From a checkpoint of a small transformer trained on Wikipedia.
Size: 21 layers, width 256, 4 heads of 128, MLP 1024 GELU, vocabulary 8192, 24.3M parameters.
Architecture: LayerNorm before each block, no biases in attention or MLP, tied embeddings.
Each number is 128 + 24 x the weight over its row's rms, rounded and kept within 0 to 255. Layers, rows and columns count from 0. Numbers have three digits each. The size before them is the row's rms in percent of the matrix's.

# layer 18 attention value, 512x256, rms 0.0614, rows 214-427, columns 64-127
102:100153091122151163150184104103107093146154170140102065114140158108138119126125062143096114136138146108140112129073116124134110163137159140113149115188135107130135091103147116182118162080135126
099:107145157128156148141120159060146110076167096138087109122099111118122170138089105105130162113126087128128135135093123115117117142138107107160143136114141119134147136097153170096122111127111099
102:100141108119107130148094162143103131137135073114122148146146096155152129120120132156106141098135126121132140183133164087153158104114077112186099100132108122160146124136092111101133122131136073
102:138128178111132119071084105144128148165112147139176141179115099121100147116099119144162110108182121117141096089134130159094150118132148153115147103123148145116082136148084142147149115139113162
098:135136187158115130154118146137129122159116149113129086149144125126150099154123149115141131129066123061152100142158118132129152132117070133170116132131131115131174089162128141133152127139115159
102:144134085119104155111134137170117120158162136085178125127136137113113106143080139171136083132130123129100080120175122100168138154129147168157115128102121167096104119104147154152137110129106126
094:150137087160142104114133170123158091115141150145145138086104153130087144180148133083104112129143126052149155117056097098141150112155138124106167147123135142133132133160116148113067121134092091
094:131120107158112112114151180125123129175152141131100168138086124112107104155132138138177126130146111101189140117095126151089142139140127152103120141166084199130123087095135123121118081120131127
100:121133129101167078108079096149107147142096139101096133166146175168110136113137097155198097163132122148119110130109135161126134131131149138098105114073135120133108121103160100145150136148137134
109:117167122187138102108147137127149119118159129130131066106112121124129121125127122117124147136098144113119128150117128106137097155127139104124155126150136181123153128136142099126074171148108092
102:143151135128182147099097131069136126101207160145092123143092163132134129075129124149127143197135133106135121111152127161141130136134130106079122144160153142148105127137108137143145124096124149
099:100159131144115114147132137126090138155175115115146118125131128129063150103136128129149109104129143111153143135131140159138148112133172172098143087134146188101145085114084110102153202125099097
113:119108142100093161117073127096107119134085108130112198106129135132128146123135141163156090158138091124137122126150145119116162123124124166132142096096119115140087111114106106124143104146113129
088:122100155122124116106104095110157144151125133113133157149116136080097123110096144098130137137143155094144094117171149123095171123092142144117115121163114138116145116125147139123171140130157170
096:120086089105155168127150130108127133139115156118079148100132123190125128166131099158098113116122140146128133184135123092108104150136112116106137115139110078147138116149131122156127097102149110
103:171176139105160146127119135105139125121129156121118148159145144151121176089119107134103138130153129163097131151094125162099142115126150106098098189133101132146139144092146142146119111102117117
097:117160123102139146105156138158139098117112131137116112155136109131136151154182114135151103104137104109136137094173147112157131088145141113095166167081166106102096131150097180120114080156117128
099:111091151127130126148124108166156129126138143136124165097121106148141096155174148112191110141152146090132134130111131142154144142131105173103097111145107176101119099112095106085099101126143143
106:148104099162119093131114199112109132154178124163127139129101161145075137092090136161126122115154131139168103147108122124105139099141150098084115151136108197155083139126133135144114151109112107
100:114127131129112128180137129136133122125126111090121068123136136157179150199138152071112113170066102099125125177091113098130128131126106121101153095125126105132157070146126107122135159150139148
100:127130117131102165102157129143135120125108115186094100132120124137116129138103170132087125127112141121143155115109125088132117093131079144112119119116116070111159143151143147139125108138140145
100:147137116156187123130149119159127144128169130156111148123090161122146151126119109144149136130159157133109125151131134133111143112120127129111146126086119172159123168091130134122126153128123099
106:146173159172144113111129129108125144139159173136123115118136161100117114094108074170138147138152114149176122082119130135139106132125127151139147170126160163145123175150119134133141084120114130
109:164091111135097133109171118155136137129133115130114111168124114113175106145145143151093144117128104181075123110118134162136109134119161109141103171106148114136138118112151142149131091123117127
087:134126119088155145142103142109120123156144167141140128156125127121153181142154117139125092080172093155127143095130069123133128114192137116102186135090155101142119148106081126118099136142114111
110:089122150150148141158109114135135126116102123127109113160137119129158144141148153116154128105136136146065097118099138098112152148134143180144126116071087131134138114073096119086153082125135130
096:114159137160126131132124142156130117147132115111133081144137107155190136142142116143129134154080128148094132164096132103140104132123101121125092095112111089136149109145130113162112173170115129
094:123097112120121184105123152102143126192117106132088117156135152114151129124141097141097087141139099149100134118123122083113125114133072114095155117166127122137133136102110096116083080139162161
098:117145104130115128109131159110138121106169113145114097107096159135124128136121137166096166142073098137101110121109126069133121113130124119124103131109158154146123153089177147131171118104126120
099:135160135114165100170122122145116134171190143156113098109106103125140116167095135125081122127177142130143162148135121160156140136132129133084141100148113131127176135139121117128110173129114045
093:133155138145144138142144141083156085136143176145115140105113124093133147146129118101144179078167099088122143096119078134111117102140162096107153155156143106130121160161147124123109123108101108
102:092097155117128153164125154109134113182169103094118118121121150146153098144105138135121118161115144125127161149135127104139110141123106098119133101182098124112172085119185133153100117152120129
103:101161116154147089130148140145127124151177127130146105099153111138084149115087139121137141105152144125106112187103124127165141099129172107149116118128150167127158092095145136136149121115096122
098:129124157067123114143115115102129131126090171152129139170107128124106141180109150083118092134131150114153101104159105116106155155136173115110134102143136116138084116114151136110128121150167140
096:097115062155133126115129167106135121162153133167118130136118104127094119140143161120107122123124142130121135111079108121157129103151122160121161106163103113128135145121123118149111138120112072
093:129090116125115090135109151132106134177087154128093158138158120120122109158183161125175119148095147083179166146152150166165111123129122183169133116119127137110128060143147107139111073111137085
093:133150107203138110137117125167136133142117124121074094124132120142158121137150151147118130159089140139076121170123134119131097103106133157121089090125139111126126092150145154182139171144110138
110:131155152109122103160139129095119115091129120119107126098144161110136124188092112082141117143120111122174176114115135105130147099137089128152136094100153061120129095142169138109150068174136138
107:138133080126137129083161164133099155084142152169106174125122119148123155156087163124108122145128118103110101160136125092142151105129120128096138107081118157139120145153094115168140177128106120
094:140110171108113132133101130115181131139155142140129133177096164125105149157132121098117095153164114127136091118135092127098161148129146098093165120157155147135120131120143148116141113144149122
101:136146144106164080108127158169072127140159134129148147161079138103111131050078147130116116113117134118137115126129170107110102070125107158156079108118113135112126135150145160133136141166094115
106:114178119132151154116131110134179113146180129117111101164119133115109120126139076144127153128202123131099103134157130134154104143123097159108167172139164129106119142177099140096162144126100169
111:102165123139127156163089122124126126146091112094156139088152151124102110097128166154082139089143109140098124095125130147107132134120131171182145095164139150134130111143122141144121141146133168
106:116160106103123138131144108112110125153139140113137081171032147144109122105140127153089089168157150135135128154092121086102145144127149108108131144132127159156142108068106143122127151135113090
098:154142128129136127120099125163134118212179061160091140162144119153112152126089107088113095143110120174177123168146132177136154118132155084147130102120102117104165112113165138112148154111136112
096:150094165145146123090100156132141131120150136155112146117165105123170142141139153126151071108168138147124138150112140077132136137118167084154130125141073139135118112121119165158108130123114086
094:103134136081157141153133115119166103139106157129105140137087138123158111146141097108106145155121085153128138154155115168142164124109124114146103173147116129128111129144106136134126136146155171
104:139170155097099132125157140101135111139136096101142149073102114125107138147122126126144150117156132111121108085138123132140099119125113140107155149111064161125115147160122116120116113132152119
095:120144112138107126128148142094126133152139144078107157153130147108118121101130141127094116073141193080091184163152145118111102141126128139138134135119140092136080109074134147109156154124102112
093:139137120131158100149164140116184107112113141126106138112157135134092119141185094089075124132095144103129119185119122129120163088122113050053125101082144094114095137090139123127126165143128132
092:153127165141128140090158128133125115117146079141147131144056106106112134172171117153152147164155099102143126116093121136075113126130143152161144094160117152116143173155121102147135129130108097
105:110159180129142144154078129124124140108094122081113100109182157117132150119121082117146074160130145141122137128186125142118151159139106149163118127084114147132134116143125139164120127093142105
080:121182116099124153128170103130138154153100149111099109151132152109108149143153073123123161150120124134097156075120118121135102108164131147069134094134126147082180123100140110159146131121162117
104:130164084099162147163116115170123133159100095127090106194149143103134136098132094145075147162128121141099160147101123147123149109118140096141137117120111099140134115130140110147091145101156127
099:141135097112154165158116113123132155167152099155131135146151149135136115137173179165120113117139167117110141183164106174111127108123158137135108141131129107117145128136159140173124103116133077
098:097119124114097096101168169145124129099136129160150151137116093109128138150151105090120077125148108135169160100138141167144138140141126112105168101087130148129115108181116132102142115140126095
088:115165067134121109152134111120145113189148133114132130104136119133102126131113107065112185072116133110107158117137125117171094081127119136075123144113133180131146128110134080101108139119146115
095:131096127081140128167079141117091124150130107067114189156145115145119095067130158132121170103113117127142145159146124107114126112151123124153113128099127130139115133115163123093106111150114139
095:112127122125093151124101108114113101152090136090129148156140127144114121129084112125112168142104161173125128176163115150127172109125139082164117134145100141162116114111135137089110171151116160
088:139076157151127143142129103127126133091143161172124100088169113104191122128110151113122105171163116129123106103120121127137111143109126185130087128116131120143147129142158139120152093113122180
093:145123101101092124112167091125180115135103123112137124112109114087130121140173108126108167161103091124151131147169108172135117120124142177113130137154109135099146116156134132096158089143147127
099:146149078109104128137102183127111146086077115111134114189107139100169121108077120133124149083131126138169147094088145097111107091136108100148104152142113154125088111148064146143104133120115137
105:152137123129132145130169132101130120063170123177147158124182119119121134074123161086115096089130171121136125114086123106129120139126140123098126138151135118118110113102096133154112150134119147
100:112148112126131140135168147116130121117131140121097101095158126143113116137162166135179156098158103101125110172184114133082110084133117112113131156114122159145133133119114154103152101122108121
103:133143137130114105102153119097130128132157153155105108129071162145137141145108161087108121127158153146145123135111138126138136126148135115105143160157129149130066133114119131116132117144148126
104:129075157121136121090108101105117099099159154146140108081150116159141137140129169115166146101161133147134114104084130109134110131119135146093105152154133166153109149071118105096126130109128158
084:136122094091139200135117117129103159139119128158153108173119120135134149120116179136126142146125165152146127090174110167121138159119119149149137131138135131129139152170118145114126094119097142
102:101169149102170105147135165098134153123140139123115117143095109132131126153132098148126110113127101127140134117146141177108125141129113136127138142125135114112126116144086139141130115128113123
097:099126120126127103107139103133157121170171165107074148152083122133139135145155099131121075122121113121099137174162138143148159113126120150136139098119115082113146095166109160126167154158105101
103:086190119131132092134176156124121103099147118116127137081140128126123117153163100130141146110133133104136137173157131170177033093123111148107136160103148149110149125089152102074138147114118099
103:106105151123121126135177103094140116093124134108146107089098134144116140163124121131119140142165132125117110095127112130141148136125122142055116079112145127135128132163146111095164103149124126
107:085131136136102135110122129110146130108100145101186131098085121111134138162120116133176152121122099087118114102163107166131140116109154185129104120162111172131128133196081119116147148191130157
108:089166139080128123180135103155117133106128115114137138144111162169132124141131158111149133148120180142137149153173133127161160121128136100106113141091122164164108117124103100137124123128144124
103:116096137135101143115108139129110127103093107105140099150142151112138152123117117083139119126163156129154165130118132114095152158139126078120130122094089136145110168170083146129113139103127127
094:129128132157094111146152188119166119144123155176130153112095064090082138114143122151131101199130130108109126212107109089132106107124134111144147115145110142127126152155120110103112120189153062
099:114108154106094140097132136150121145137132103106152121129153121140119144152119155113136161119103141103206131124105130136105136123142158135087129129120069139111143107130118123130123118106182139
102:105127120172110126117102142194103132116135121159107094149173148116142139127077119120138099122116108140177124127102131149128141130150131132162106129141134123123155135137168130134115127089135086
104:159167076132147111118118163113131125142112154140119166130115073125122119109137091108131143121131101143130104159130127131138111135149109130140149140115115116144131165155129096133094126156098138
093:164084125139124145169114122070121115108118135111158121139180127149077116100115119119133147068094167113140100098136118127149142126098118094126105112137142106133085133165131131130174142150074175
095:149075115147121122124127147141130127102096160177162135106152114108118154106161114110116090129089082099151104111100132130110129142129147138138144097115145087114078131168120128132117111153129149
104:113136086119124113137149136169104150128147113125122131131093132140091133124130156106140128136119132134171125090144133167150162126140135117135157125115123159130136120122128120093162135117139126
084:118118123114128074151156163132146113141137128140114162138132152144096104105161142141155080136118141117147134149084148116145126149146117141110131137124129129135098083105144138172126090125121108
098:159123114135124164118099140151109125145138087127158124165147126169091155096123135153120080118131125145132111140130135180142176112125152137139146129121124136084079151152134158122125089114144167
105:134129115132130132115127083131124158172154133152132113161142150165125113151101141150102179138133135126129109128089126083111137158136164099124106149178148127181123107115145127140132115109167118
092:134114140152127111148127124136091119141162114130120102146161143138113122148187125132113063126139133136133093127122127145125164112134138094162136137133158116161110130179126146135124129114115110
088:084182090137134107130144128116145108159107116151146122166091147132113155161128108122105091144123130150089120106111144175109153106167106091123148118112150149081114160143138143142092138125145135
088:138124143109129114095121156123123173147124099146146071163130120129166127153070152132140187114105124146168128120174130108143131108133140103134133132155119124124121164153173135120127100100105122
098:157160109053107147109158132099132163138136078085105158171116110137113156118144129162134093143095128102108124143159122138125106113140104118102159113143065121070137167129096113153159112124116123
100:086091185104089137158135149155117122106146130119174147113087147128126145153161120117110160143146116106153111099134136181108129137135125153134149137102109102140126159137101098100123112138143167
096:107171136094129130152158105121190143135130131111126140115149137129107106152155107094100126122093169132151161141134130130163113131130139123091173168108103102126128133145150163127138109111162090
093:118148073097124115111142126120127112106097116102122089135091137093120128135155104140152134196143155100135154040133129101148116145130121152079157151096106183115124143110111102091147134057131098
102:134118140133091123156112125145150126108131147124159090081146113114149145160162113121097041119116098105124140149140142186132153130113165105146101105124134120135129127134117110121118152107120099
092:137108124116135108082140132126101118094129080156129082123170120138134181142129149134151096141115105139169102100087138141088126140148103072124123114116137173099142143154144128119154149086120119
099:129169093151123115126124142149101146145136110153113142137116116135151162113180084159090087112131139185087126103123155175097108101152138094164142158156116090152129107128113117134138139118153207
101:112127136162136130089141111100133108168093080108102130131116150107162083143114137096110139158143110114115136140109120140098127130114147173148116127124119149106130117095142139121144144115152169
095:143082126135124146096142144129117122107106136116125157125142102153090126136129130118149087108123096096114070144098131079117131107144103123124142117134126127103124149167138099110132137129106120
098:099170123139150082156121147122134132124174113106133131145111129142114112164148138108166134112126146131131136129149132100138123084137139095093140149080125144130137137100165154130109106101129058
088:179114159154133123101145142142090130106132100084098127125101105122135151155123152157179140084140102083146122136157134148106094131097102204183135147159117163090104117129105121097127112140103155
098:096162108112136124118114095140145132170120125106154158172117126118147156144157105154084118131098125118108120122135137166110099173131161156113130111143136103131156092130140113142118128065181126
101:131145116131145133107139131161121170138117123188114153159134115103176133119145135117116099159110119101163156146121115153133170167135135195107129057118106098124154138163115126123155119152170095
104:172093122110118134122150152116122130127064136126124079115156107108108124169083150139149170121114132100131147152115124094136146097133134145095112052129141131097155093134150145141161144116138152
096:125070130127154105109114122095122121147113181136119130105120129144103120134139130137146168136116084093105100150115133123113110143128089133107111123141127145113078156195119089136125132134123113
102:116139083070129119134133119142125157102092109090148124141121145106128112143131155119113187140120140148121139111115121087131108124146099130083131177101148113123097133101161151143102107092148139
097:123132123116157132176080111146139104123193101148138118149183138143145118116120156143121146122117123162108087107117133166121135145112128067123088163150167092127147144078106129169102147136119155
086:117139161137172139170122138118104134145190085125103163116169122128118138104051155118127117089110144112126111128148126131150128107104107171172137101150127124120128134138149145169142094155145163
102:121127160098148107110124161126128108091120115128120110132101161125149129184152185136151130086137129110113091168076138152083121055119109117153103126141108160144094125143112136164098096128118117
094:097164077102162124140130084178150099158143129141091111166149131118112114115164128106121101148149111135106160124148118170122178103123102100136110162130125149138123168122088136155149172102172116
096:155102118169138102130073098151136127123082153114067090128140139138141111115152100114121103093137104148142125130084132132126141129123145150132107137114112157184114077145138136126113149093157153
096:106152115075137137152123103124154134124125089096136117152141151084110128154175150099095133163147137132121154113147133145119172113136133146110168114118101144131064116133121147135173050107152095
100:118162152125167136109135106100140110110158133134117100116115135103141098161118141172141139148149118180130118174195133128117138149129126098152088128174122094129112132145124135156133096122115076
109:083131113087092128102137151155144136135105134123125165129103132105121129097197071119134073168159131109145171112139123129111093153136125117155136149149101105125107116123101130142096117126144084
104:122156151123131139096172084099121141054104106088175097087104120112141111168154097130156154147085123114146101128148123122112119151135108187075084152092120142096159130129121132114168113110155154
100:160124115164099114076112150157100088155125130114146167142144113129158127128117115156099098109147116106131119199118135137116115093144146119211116114127122158095140132115133093109115179155151142
105:121088093092112133148118108144169111151087175117121153118100147146135114158172125140117110168140092102121139125128117110142129098121094110119119139106107158137127153195088117132136103166162135
094:150109138116155147085134146114122110100110080100089159138128106133159120125118107121156112082126130156144099140123130138154131103132126125156158136101103139130140133133138111142103115102156158
088:132127079169141101152195129127121117125111159110093108102126122119083103148092096087152146094083151122126116108117137069114142150142109095061165124124165158134145118089147118109159162128141130
081:136136135140142063133112173124172101143142143158093135130165168105143139118130110115140105157114115169066124126107133104144118063143102049152127105074139126088117125084130126165101131137104126
109:100139114153139120135094112132109111144160150115130087086136133147105130166128130104136189137101123118136112126134137112127142133144094091107106183106150156148120144150146090085125140119153115
107:124158142107126121122100121146151142118137167147118144139124115109183126139168081085116100171111127183141184120147126145140144164125122161126114110109092120131149093125152145144120142120150132
099:156151100143144102148101086157126168127147110157108127132156142153133172132124132122144152119107153141090129128110128097181111138152129123066110140094142100117132101117192084127107134083133104
097:120119151101125133116148152123116119167124110134130093162079141118155149190146095114129107173153089116137102108141117125132098132126139147143139122130143158132165140131126149113166108114141140
099:167086134109122117129110160126138115149121106105098129182093135135151127152175085124145107116157155148097160140142131117116154122140137104136136128100102137131140145113159131086115140103091128
087:156140108146112092117156130143135124172138120154130184129107136117126135148125130146161108153124194170114154124092136044154128109176135097139135122095121168079129171124156095150111134102164142
088:130101182113152164111137087082146110102134138131108115111144147136121109083132136129116126147144107142118124123155134187119143165074106148129156115137145120153095127150101146130158130157139201
104:144120108111167112100165147133106101127140097161109103133146136114138115118091146115151092157102088159136159091078117172141161132126129107162126108094138169097130110095120136156141120126133154
089:124167106091153148117134085105139113120137107095140118149117147136091130085126125104059120097152081099129121117120132180115141158131127091110134129132135096122121174139105145117161104118128109
099:109174108127122133144123118157132151121109115114132134093152137126117130142182089111113143157091118154125133156158123126135144141147129119124120166104105117148145152179126087109113130139182119
099:131174164131139131172092094112148156118130122138133177198119114155111131122148110106094167130151153139112163118119109087115127147131155100090146151155126110142131145118130154133106164130156110
092:114165131129136116145109129128145101142086119076159130143124140171133131152138111150145159148115162121093114174115121137128107085146142107143151118136129116141139139122176103127112159146115087
100:108149110116150122157119135142137133151136108134143135188126154142133130107106164125118105111131107180103151130151138189117141085137090051140122116118114141116104137164122149153127123102092131
107:112070163122102127137131148144134139122113145144116164133125101117118122109169142126124110124154165112129149104170120142106110097110077145142118135122121136155091136162102157133113121134125143
096:062165110137121138144133073078107123176137126065166129155104129159078143144092134116112163113079172140135107124153122148157168144130147143111144140181137092132134113086119149145158150149166187
094:102128074081141155130129105184108097103079132062117150123153143139124099116099140142149167102091131133148135141127122120146159160145115109137110153127101121128139099120131136156125162115148194
098:129116155154112097115119146099118113137124141116110124129114092150130140122111114132123097099127127105127108161159149082151097113142071102127093135113160128166102111075095150095129135110101149
095:115153134105109103105123141135113119094105076086113117094123124098150109142140130121141125103125138097116126152136139144133140115150169107140146112142111127135116149113128091124136155161153067
100:144054138166133117121099174152093125119164148178127113110169107136125134088119179171138117081124125103109118128123129138138107115098099167169100114105147116101134122134168134140100114146082106
096:111175137111136128202116123148128140149121126126129145114141136096116163131140112171082146161106145100113096177138140142103199134122075109159139067120105101143059138162094093147135134129141148
088:161124183114113102132137158082155133133113138117103124143115101137118153164130122142125122135145096093115113139136135147095119091119113116106111079157146113149108111121113163126119118160072119
101:117136143113120130119154166128112106133168065147151152137110122128138112126166156145132119110144149136136110165122128142137130087120135117118143145104076150125137116074136121146147107098101108
100:126146148154106157097089131144109142102084102133133121144158130100174177116104124099130079130103119140122136115116125096131129139147123156137130117089088144096143132176130107160131139104129124
088:144111120157106067115116165107139123105142132202101142109154124111125150109118084116152104138104127118109105128061137071127110086159140104110118118105163128110120119092165116129102143159101088
101:074132112130113114092123107133128130113091134076127128142095155115159130127129119140130127143139112084117109098118130109111102118144102167123143141108139141124137131140112138084150152110152098
099:117140130124135107122140141133107156138114110124135100120105105119157128155102089134130169162131108150156110104164123129117083161140139136093116147153118176165140117136131080128138113093132110
091:122117126139135185165093095145122165140161124169162126121100114144131129130113153113118102137158126166132149064136137130174150148130131146122112158115116109146167157121138125133095107054142159
095:160109143142110134161105149104121142098138114133142126116184107138123142115155130118136077108131157135143151083146130102146100155109149167113106138095145076120129099097148147129105100132099152
098:112132136116111109109158158092121143145132121140167151102132080130087117138138151132182160137075149107157117164142128120165119134150093123124122103086127175110132116099133117113124179140114108
098:089166092139120122156102115150126162163193133137166136110097119134113111101132121151126179106111136094157083125136116155143119123136161122080073138151141100128191118047147102160136157166110098
096:131150127138108141130148110127157115145123186110166145113119125100127148129138108119066120160126096133094108135132128080119136147139126142079105138121109136112171122108105125139113138153143145
093:152153164138140156107097150096121179078148122105169113137113131120131118118114101156154121075135158103137118091137136104122122131113121166095127150185127072092153098076126193141127152105091168
102:101096106150107148125172134111135103110138194185139118079125095123103112103169140149110146123133112110117135125141116134146108144117104107124122136174151160151128162189119093125135134155134116
103:114160121135095121148105113146138147156115113122122166175153141122135135143121119135132157152090135134087134121161128140089140138136140121159114132173146096121133149130175131143128131133150145
089:149122126116152133114164143139161123120160117117124123136132134101162125163109145129138113078132070088124098093101139140104122129115143154087134070149122104075140139126115155171138114156100097
093:076125099123085151109159091164128150151121149121158121126076125176140116153144164121108123130138123120146163164155112151164170160119127178116127193125126166137144101133101153148127137143133121
100:158116114120139109110151112171158100141137087120127153112139160097118126133094135114094171112117110127092090124073126137157096118126123151128143113135117121108135153130124106181107103114161093
090:169098181151103135148132148114093107158131105118162127140138147162084114128126137142147125110148149151137090146123117088143148111109145135143102143116141123111130088069130125122158139112083207
098:125142119117139123103152167118098142100159130164133136102108089100155119133140129160154128141153149105128136111169114115101100107129085124147117143149115147097148135119125111133134101146116132
108:145128142128134152132115119150104123133075107106106066131146147141160133182111125151120131115098081111110115104105125134103155135123111141132107111126113105118143118212134139155107114124155124
099:123153088140119085057180109135157114115099137137131137065141141097092158163187104092130120144129057114117134115112133139130120141147137134103141144108145149105109097146116123144151135148157104
102:194125134116145153151093095102137148126133162118133117148140138119126140095080141139095136131117142147126111067127138107136140152127097151100150137156145091092097115097102136157121137111140175
097:049125134162105103099127135158144115151137130156108149142088145136133120146162099077136071137131146146141102136118120155146119114124146153112141078145126184150144093155166113097122122154129075
104:120130102118134105077125130140119170144127172145155150129120098115142103126115149137151131136140163125122121113145120082142110106128116163127116137140141139118140131132137113134120142131107123
097:164140130119144155152123124152113141129109105144148122112150140116088146099177150131124128100143112115130136105131121120135106132133097160148111149138152158172134113113077112157108127072106121
098:103112141113147130086112155121111144161117157176142125178137130095115129107139180132108119169123102171112147127108115141082131113148088131197140081152122123117115148142155158145099107129135134
096:150133148127114129148124124129118177151122112111183190130147130150111146115144126143157137135128157127109146139226122116120110170126128101139103141115127114118117147161122079145120159121092126
099:125140115126159159110128118174120137105137086118107115092154141121114093116130112106148129096137110101125160102142128137136125116133148132133134149140113158160139140172120103081131153086154147
097:106112161106154160148165145065157123096111128137119124102127137146135121107113091128087093113161137104113156147127124168097142143102129107098144093108135124157071112154085126162126117139103172
100:166146113153155131054116094085126111151131102112132082142140125135112132167126123133164177121103079151137081158142130152105129132137129128081107144180141106115172142117110138119155177138093145
096:129144132132131111064127169093130094140150134118151146099104142112125124137161103110150146136152082128136100124102120106117094117140153144152122131144140145130146136110137119089109163190092096
100:114173107142134124176155125141104136118094137088134148162105144135131131164139044134090156111086163126141136153126138122137137156142137096141127147108115098128095098157170111132099129101144152
102:113103127133109116140107152153111135107116132139122109102088142143111141092123117082144113091152121121145106120111135117158118126143121103117116097113171109176108125132131129107121165181104098
101:118117138141127153135140116154112139112146100125095140119133159105145111163134090125094090113160150137117141127158128121114164161107092081161124120162101147135132079143116137109114115164143128
103:108114203130112133121123139098134141097107094100129129165074167117117131161148126130122110158148131142109181048150114121101170159132155126092148129109139117155145123158123143167120089164145147
087:166135140151109124144145140135173141147085147190146125129130118143102137137097151097123111149128094104151160115132078150092109147049106160113126122129135119160159116132162182160152130132108140
099:138125172140085139145114121155153074151099119120114109135175147126139149117135149114127142145148128115099090130124117121099164079143131122136104107123137119132082133126089172143156155148126157
109:145103108145114126095120128077157095152134169138152131127157145126122139154081135109147134131087126154129125105160130091155133104160131139126183113155144139124139131122088169132126134152129147
106:084152146150143117091116116109144142209127145126153132106081153130129124133110146112139070148127126129124162067134113120119112131103138122158142089124125121118188164123203129158123153117124129
102:084180171125141146131118153138147134153159128153124145139140149135086143162099141122174101111128131132136148115149108116116156122128128161157163114139166111169188134092151153182124108150166093
108:135167154135157130092122136090124108157146149157147114133089103123117129148150088117153124116113102141133128098134129088121109132152120136129105093059147153128145128108144107134165071162140124
107:113160116106124126127122117153125134093119091107114104159136153133148131161130120126165161167128088132097129150108137079099178116147112127118088076062168135159127114131131131119172122177132097
103:141100133122111129140144131081134104113121127132167148095139121116117111152123146142155148155086109126120107124107121135165130140147134195053185136135147103141186107142094135098123104142137135
094:146088163160115102113125134159111113085120152182143118108093133115176132133174115119118126142127118138147132125102144164125181165099131115150080106148127109162137089152132142108109122141120132
086:076088100121102138153147160153165164145111117140180129125113116108099139108120158103107145131127122103118114096166087143081071110102102150127139148109136140128181140176146162160136147136162133
094:070138122121126104136154101155152158136148150164135070118089073112151140117086152115152167162131114104141121146140139117153115127110095155125135095100129107115188082131183130080172161140144108
103:132106147150102130138105131120143110117070111153136153175149116125172119157114140134127153118087114130090170115155140112137111135123134104139105147120112150153089158141124141127133141149094137
099:187151141135135114107117133110120157101143112108115101125156165114138125143122113140127129103134130136101148118119127147128149106127164099131120121141164100137121145170137131108099131155109141
098:126099087095142147119110113111130131116132130100134115163130161121150136160115138140164085133094161131117160115166134139135173134150145123129148105144147135114155091133146138077137111139143127
106:094149136164144128118110118143107146145102136132179143067162152106133125147139133114128111105136130146093131123121132128131135153089146144131136101180141134152158163139144118135174157134140135
101:095116116101099114105114141163121141081140112114168131137120164124137103153139132131134090136104158135126110150108151131086161158136140103098123121195131152165137113153188111066133145140133141
108:148132129136117138118130124154140116162125125109114107154100086097157112135123128139097127121164177120082105151168129123109131131140110127148117128152117152136098138128109140159157125149176123
096:152082125085092116144157098148138096171114104145134133091157140133111141137125145104132129136099095132134122086134153121149116091165112092144157145131089141121100136127107120113122118146138166
099:167123137136153134105120110129101168092130094113137112132142180128143131136125123096149145124121084152120067142122133136124138150140124160132140164098133138154121144104140131112141120092113118
094:146105084126147132125128103141111124095138149118096142136139126151087124134149121154112124144138174146133146171146150128154114120116080119154136085190126148109141131159130106054151140140106144
099:134135139131129146145136123116114104108128125072146161131138142130134139143148137145099103069111138146106172079133118161128116107127168085124120170137125144140100151104157106169125108094126123
106:059151145129101121138092123144141112118093154120133118157109133093140125136129126118151150124150104143128133149088148117119120151143126095135085153150133116136108123136143158125196167097127132
100:127107134120098144155147134124128078163152149134150130107131162095125136147120118109111092124163127154102132106167135108133129117143111096134183132154153128112117104116097132166163120136158170
096:185092168149101148129159081092118102120144117104075153123111138124160096115155114135106126146159132163097145147127137117142202143134141094135095133128123102138126108126099103148116097090125137
100:186102110115130138143160098160122092133143133115095101086159140144125139112160093141134102145128122151111173114097116154114160114128124121118105101106160119113148125120119121101166122130134159
103:147115145142107125143116085141130124151090118138130129114167142161095136122151097145109104095095044150121167119103138136085121126122135098105148136152122111117099080136140139147122123125118150
091:133111115134119135112134136166099149129168154180091158123130130125136098118103130140163149126155131176161138174103147123153137089138130125180121117143153110139146114135124114098110141133130095
096:123120131100173117093120108098154124147212137119115103118116108141181127111115137118146106108128136150158133119136162172135139113152107155137118135124140154096113109119154149104139133097117134
104:122069121173109106118153141146136098130124148166118100103090122140146129087142118135137133157126137137146122133089114153126096112111129133159084144143112119096130126155157180114111177151137143
099:089124132100138104104157146105110161126167096131127122141088106139093091126106098144135116162125150144112164118101136130119110167141124131122107124154125131110149141157167097181134082097155088
111:160160194132153105092124113136125118161138138139121147142119104135157126097150108124133112142154082148109140133096127115085122116113127094143090130114131108123114158086149095130155181120140129
112:183129096109131090136164161092157099140123118146154149127141109151112128119118123136109155122097117107129095114094128161140070082135150110081166101144148115138125122119120090074087126118112171
090:121134137132108144139102148103092109115149104133129145095176124111177132114114167139132092114102153137123113177102176095141168103129153111194094139175099118112104109123145120116111144124097139
105:125137138120156122120100140131123079140106155126165112135132122132135113131124155091134140144140067127145163157107137127121093163121104139104092149093087148145116149118156094096101130126103134
093:134089180139148094107066137137101159054109126117127169116115154136120115139137133120160109147185152097116096163097155125096114163118088134146110131145159139147140157160095134142136118122119125
111:156110096080152121116163128087153122159196145087133121094125134133137117127116154117126108094117146109124123110137129122150063096141126131128157104165139141114152110113123144123122108107155138
110:130110169108096144142136121162139092126108110135132150103130113146135127091099136104078100149134130124148180136105117093118145141118118098130116156145064146105153094151176140151124150132090140
110:145133153149089114128118138140102101102108112152114111122125144135105140124115110119137189164148096147132056155093136135117143117147144149126107146082135120128085135140118131153141162143122093
100:130159190162094131125091150119087135093094165076161119120128124113143141156136117107169118126174141128114134091158124111076139142141119110166128177120164164162104162130122138153160129137138145
106:120132106080160119119156113136149128095143130160102126148108092116098129154146127131128132146156133126152185113088122073146125167130126132087128098123139143123193142166144108034107111115122106
106:134128132163098111127111134117114103159127127056118096150101178112151114122138147124143130127161113124131135162176147100152177113112099099210102124149117113131048098129077188171096099131114120
112:150165094138184105102136135126137122147135092150152132185143113110116138087136145108102158132096095130156141119115127104157103098155112134116184106130109151103111109137115098117082119173114114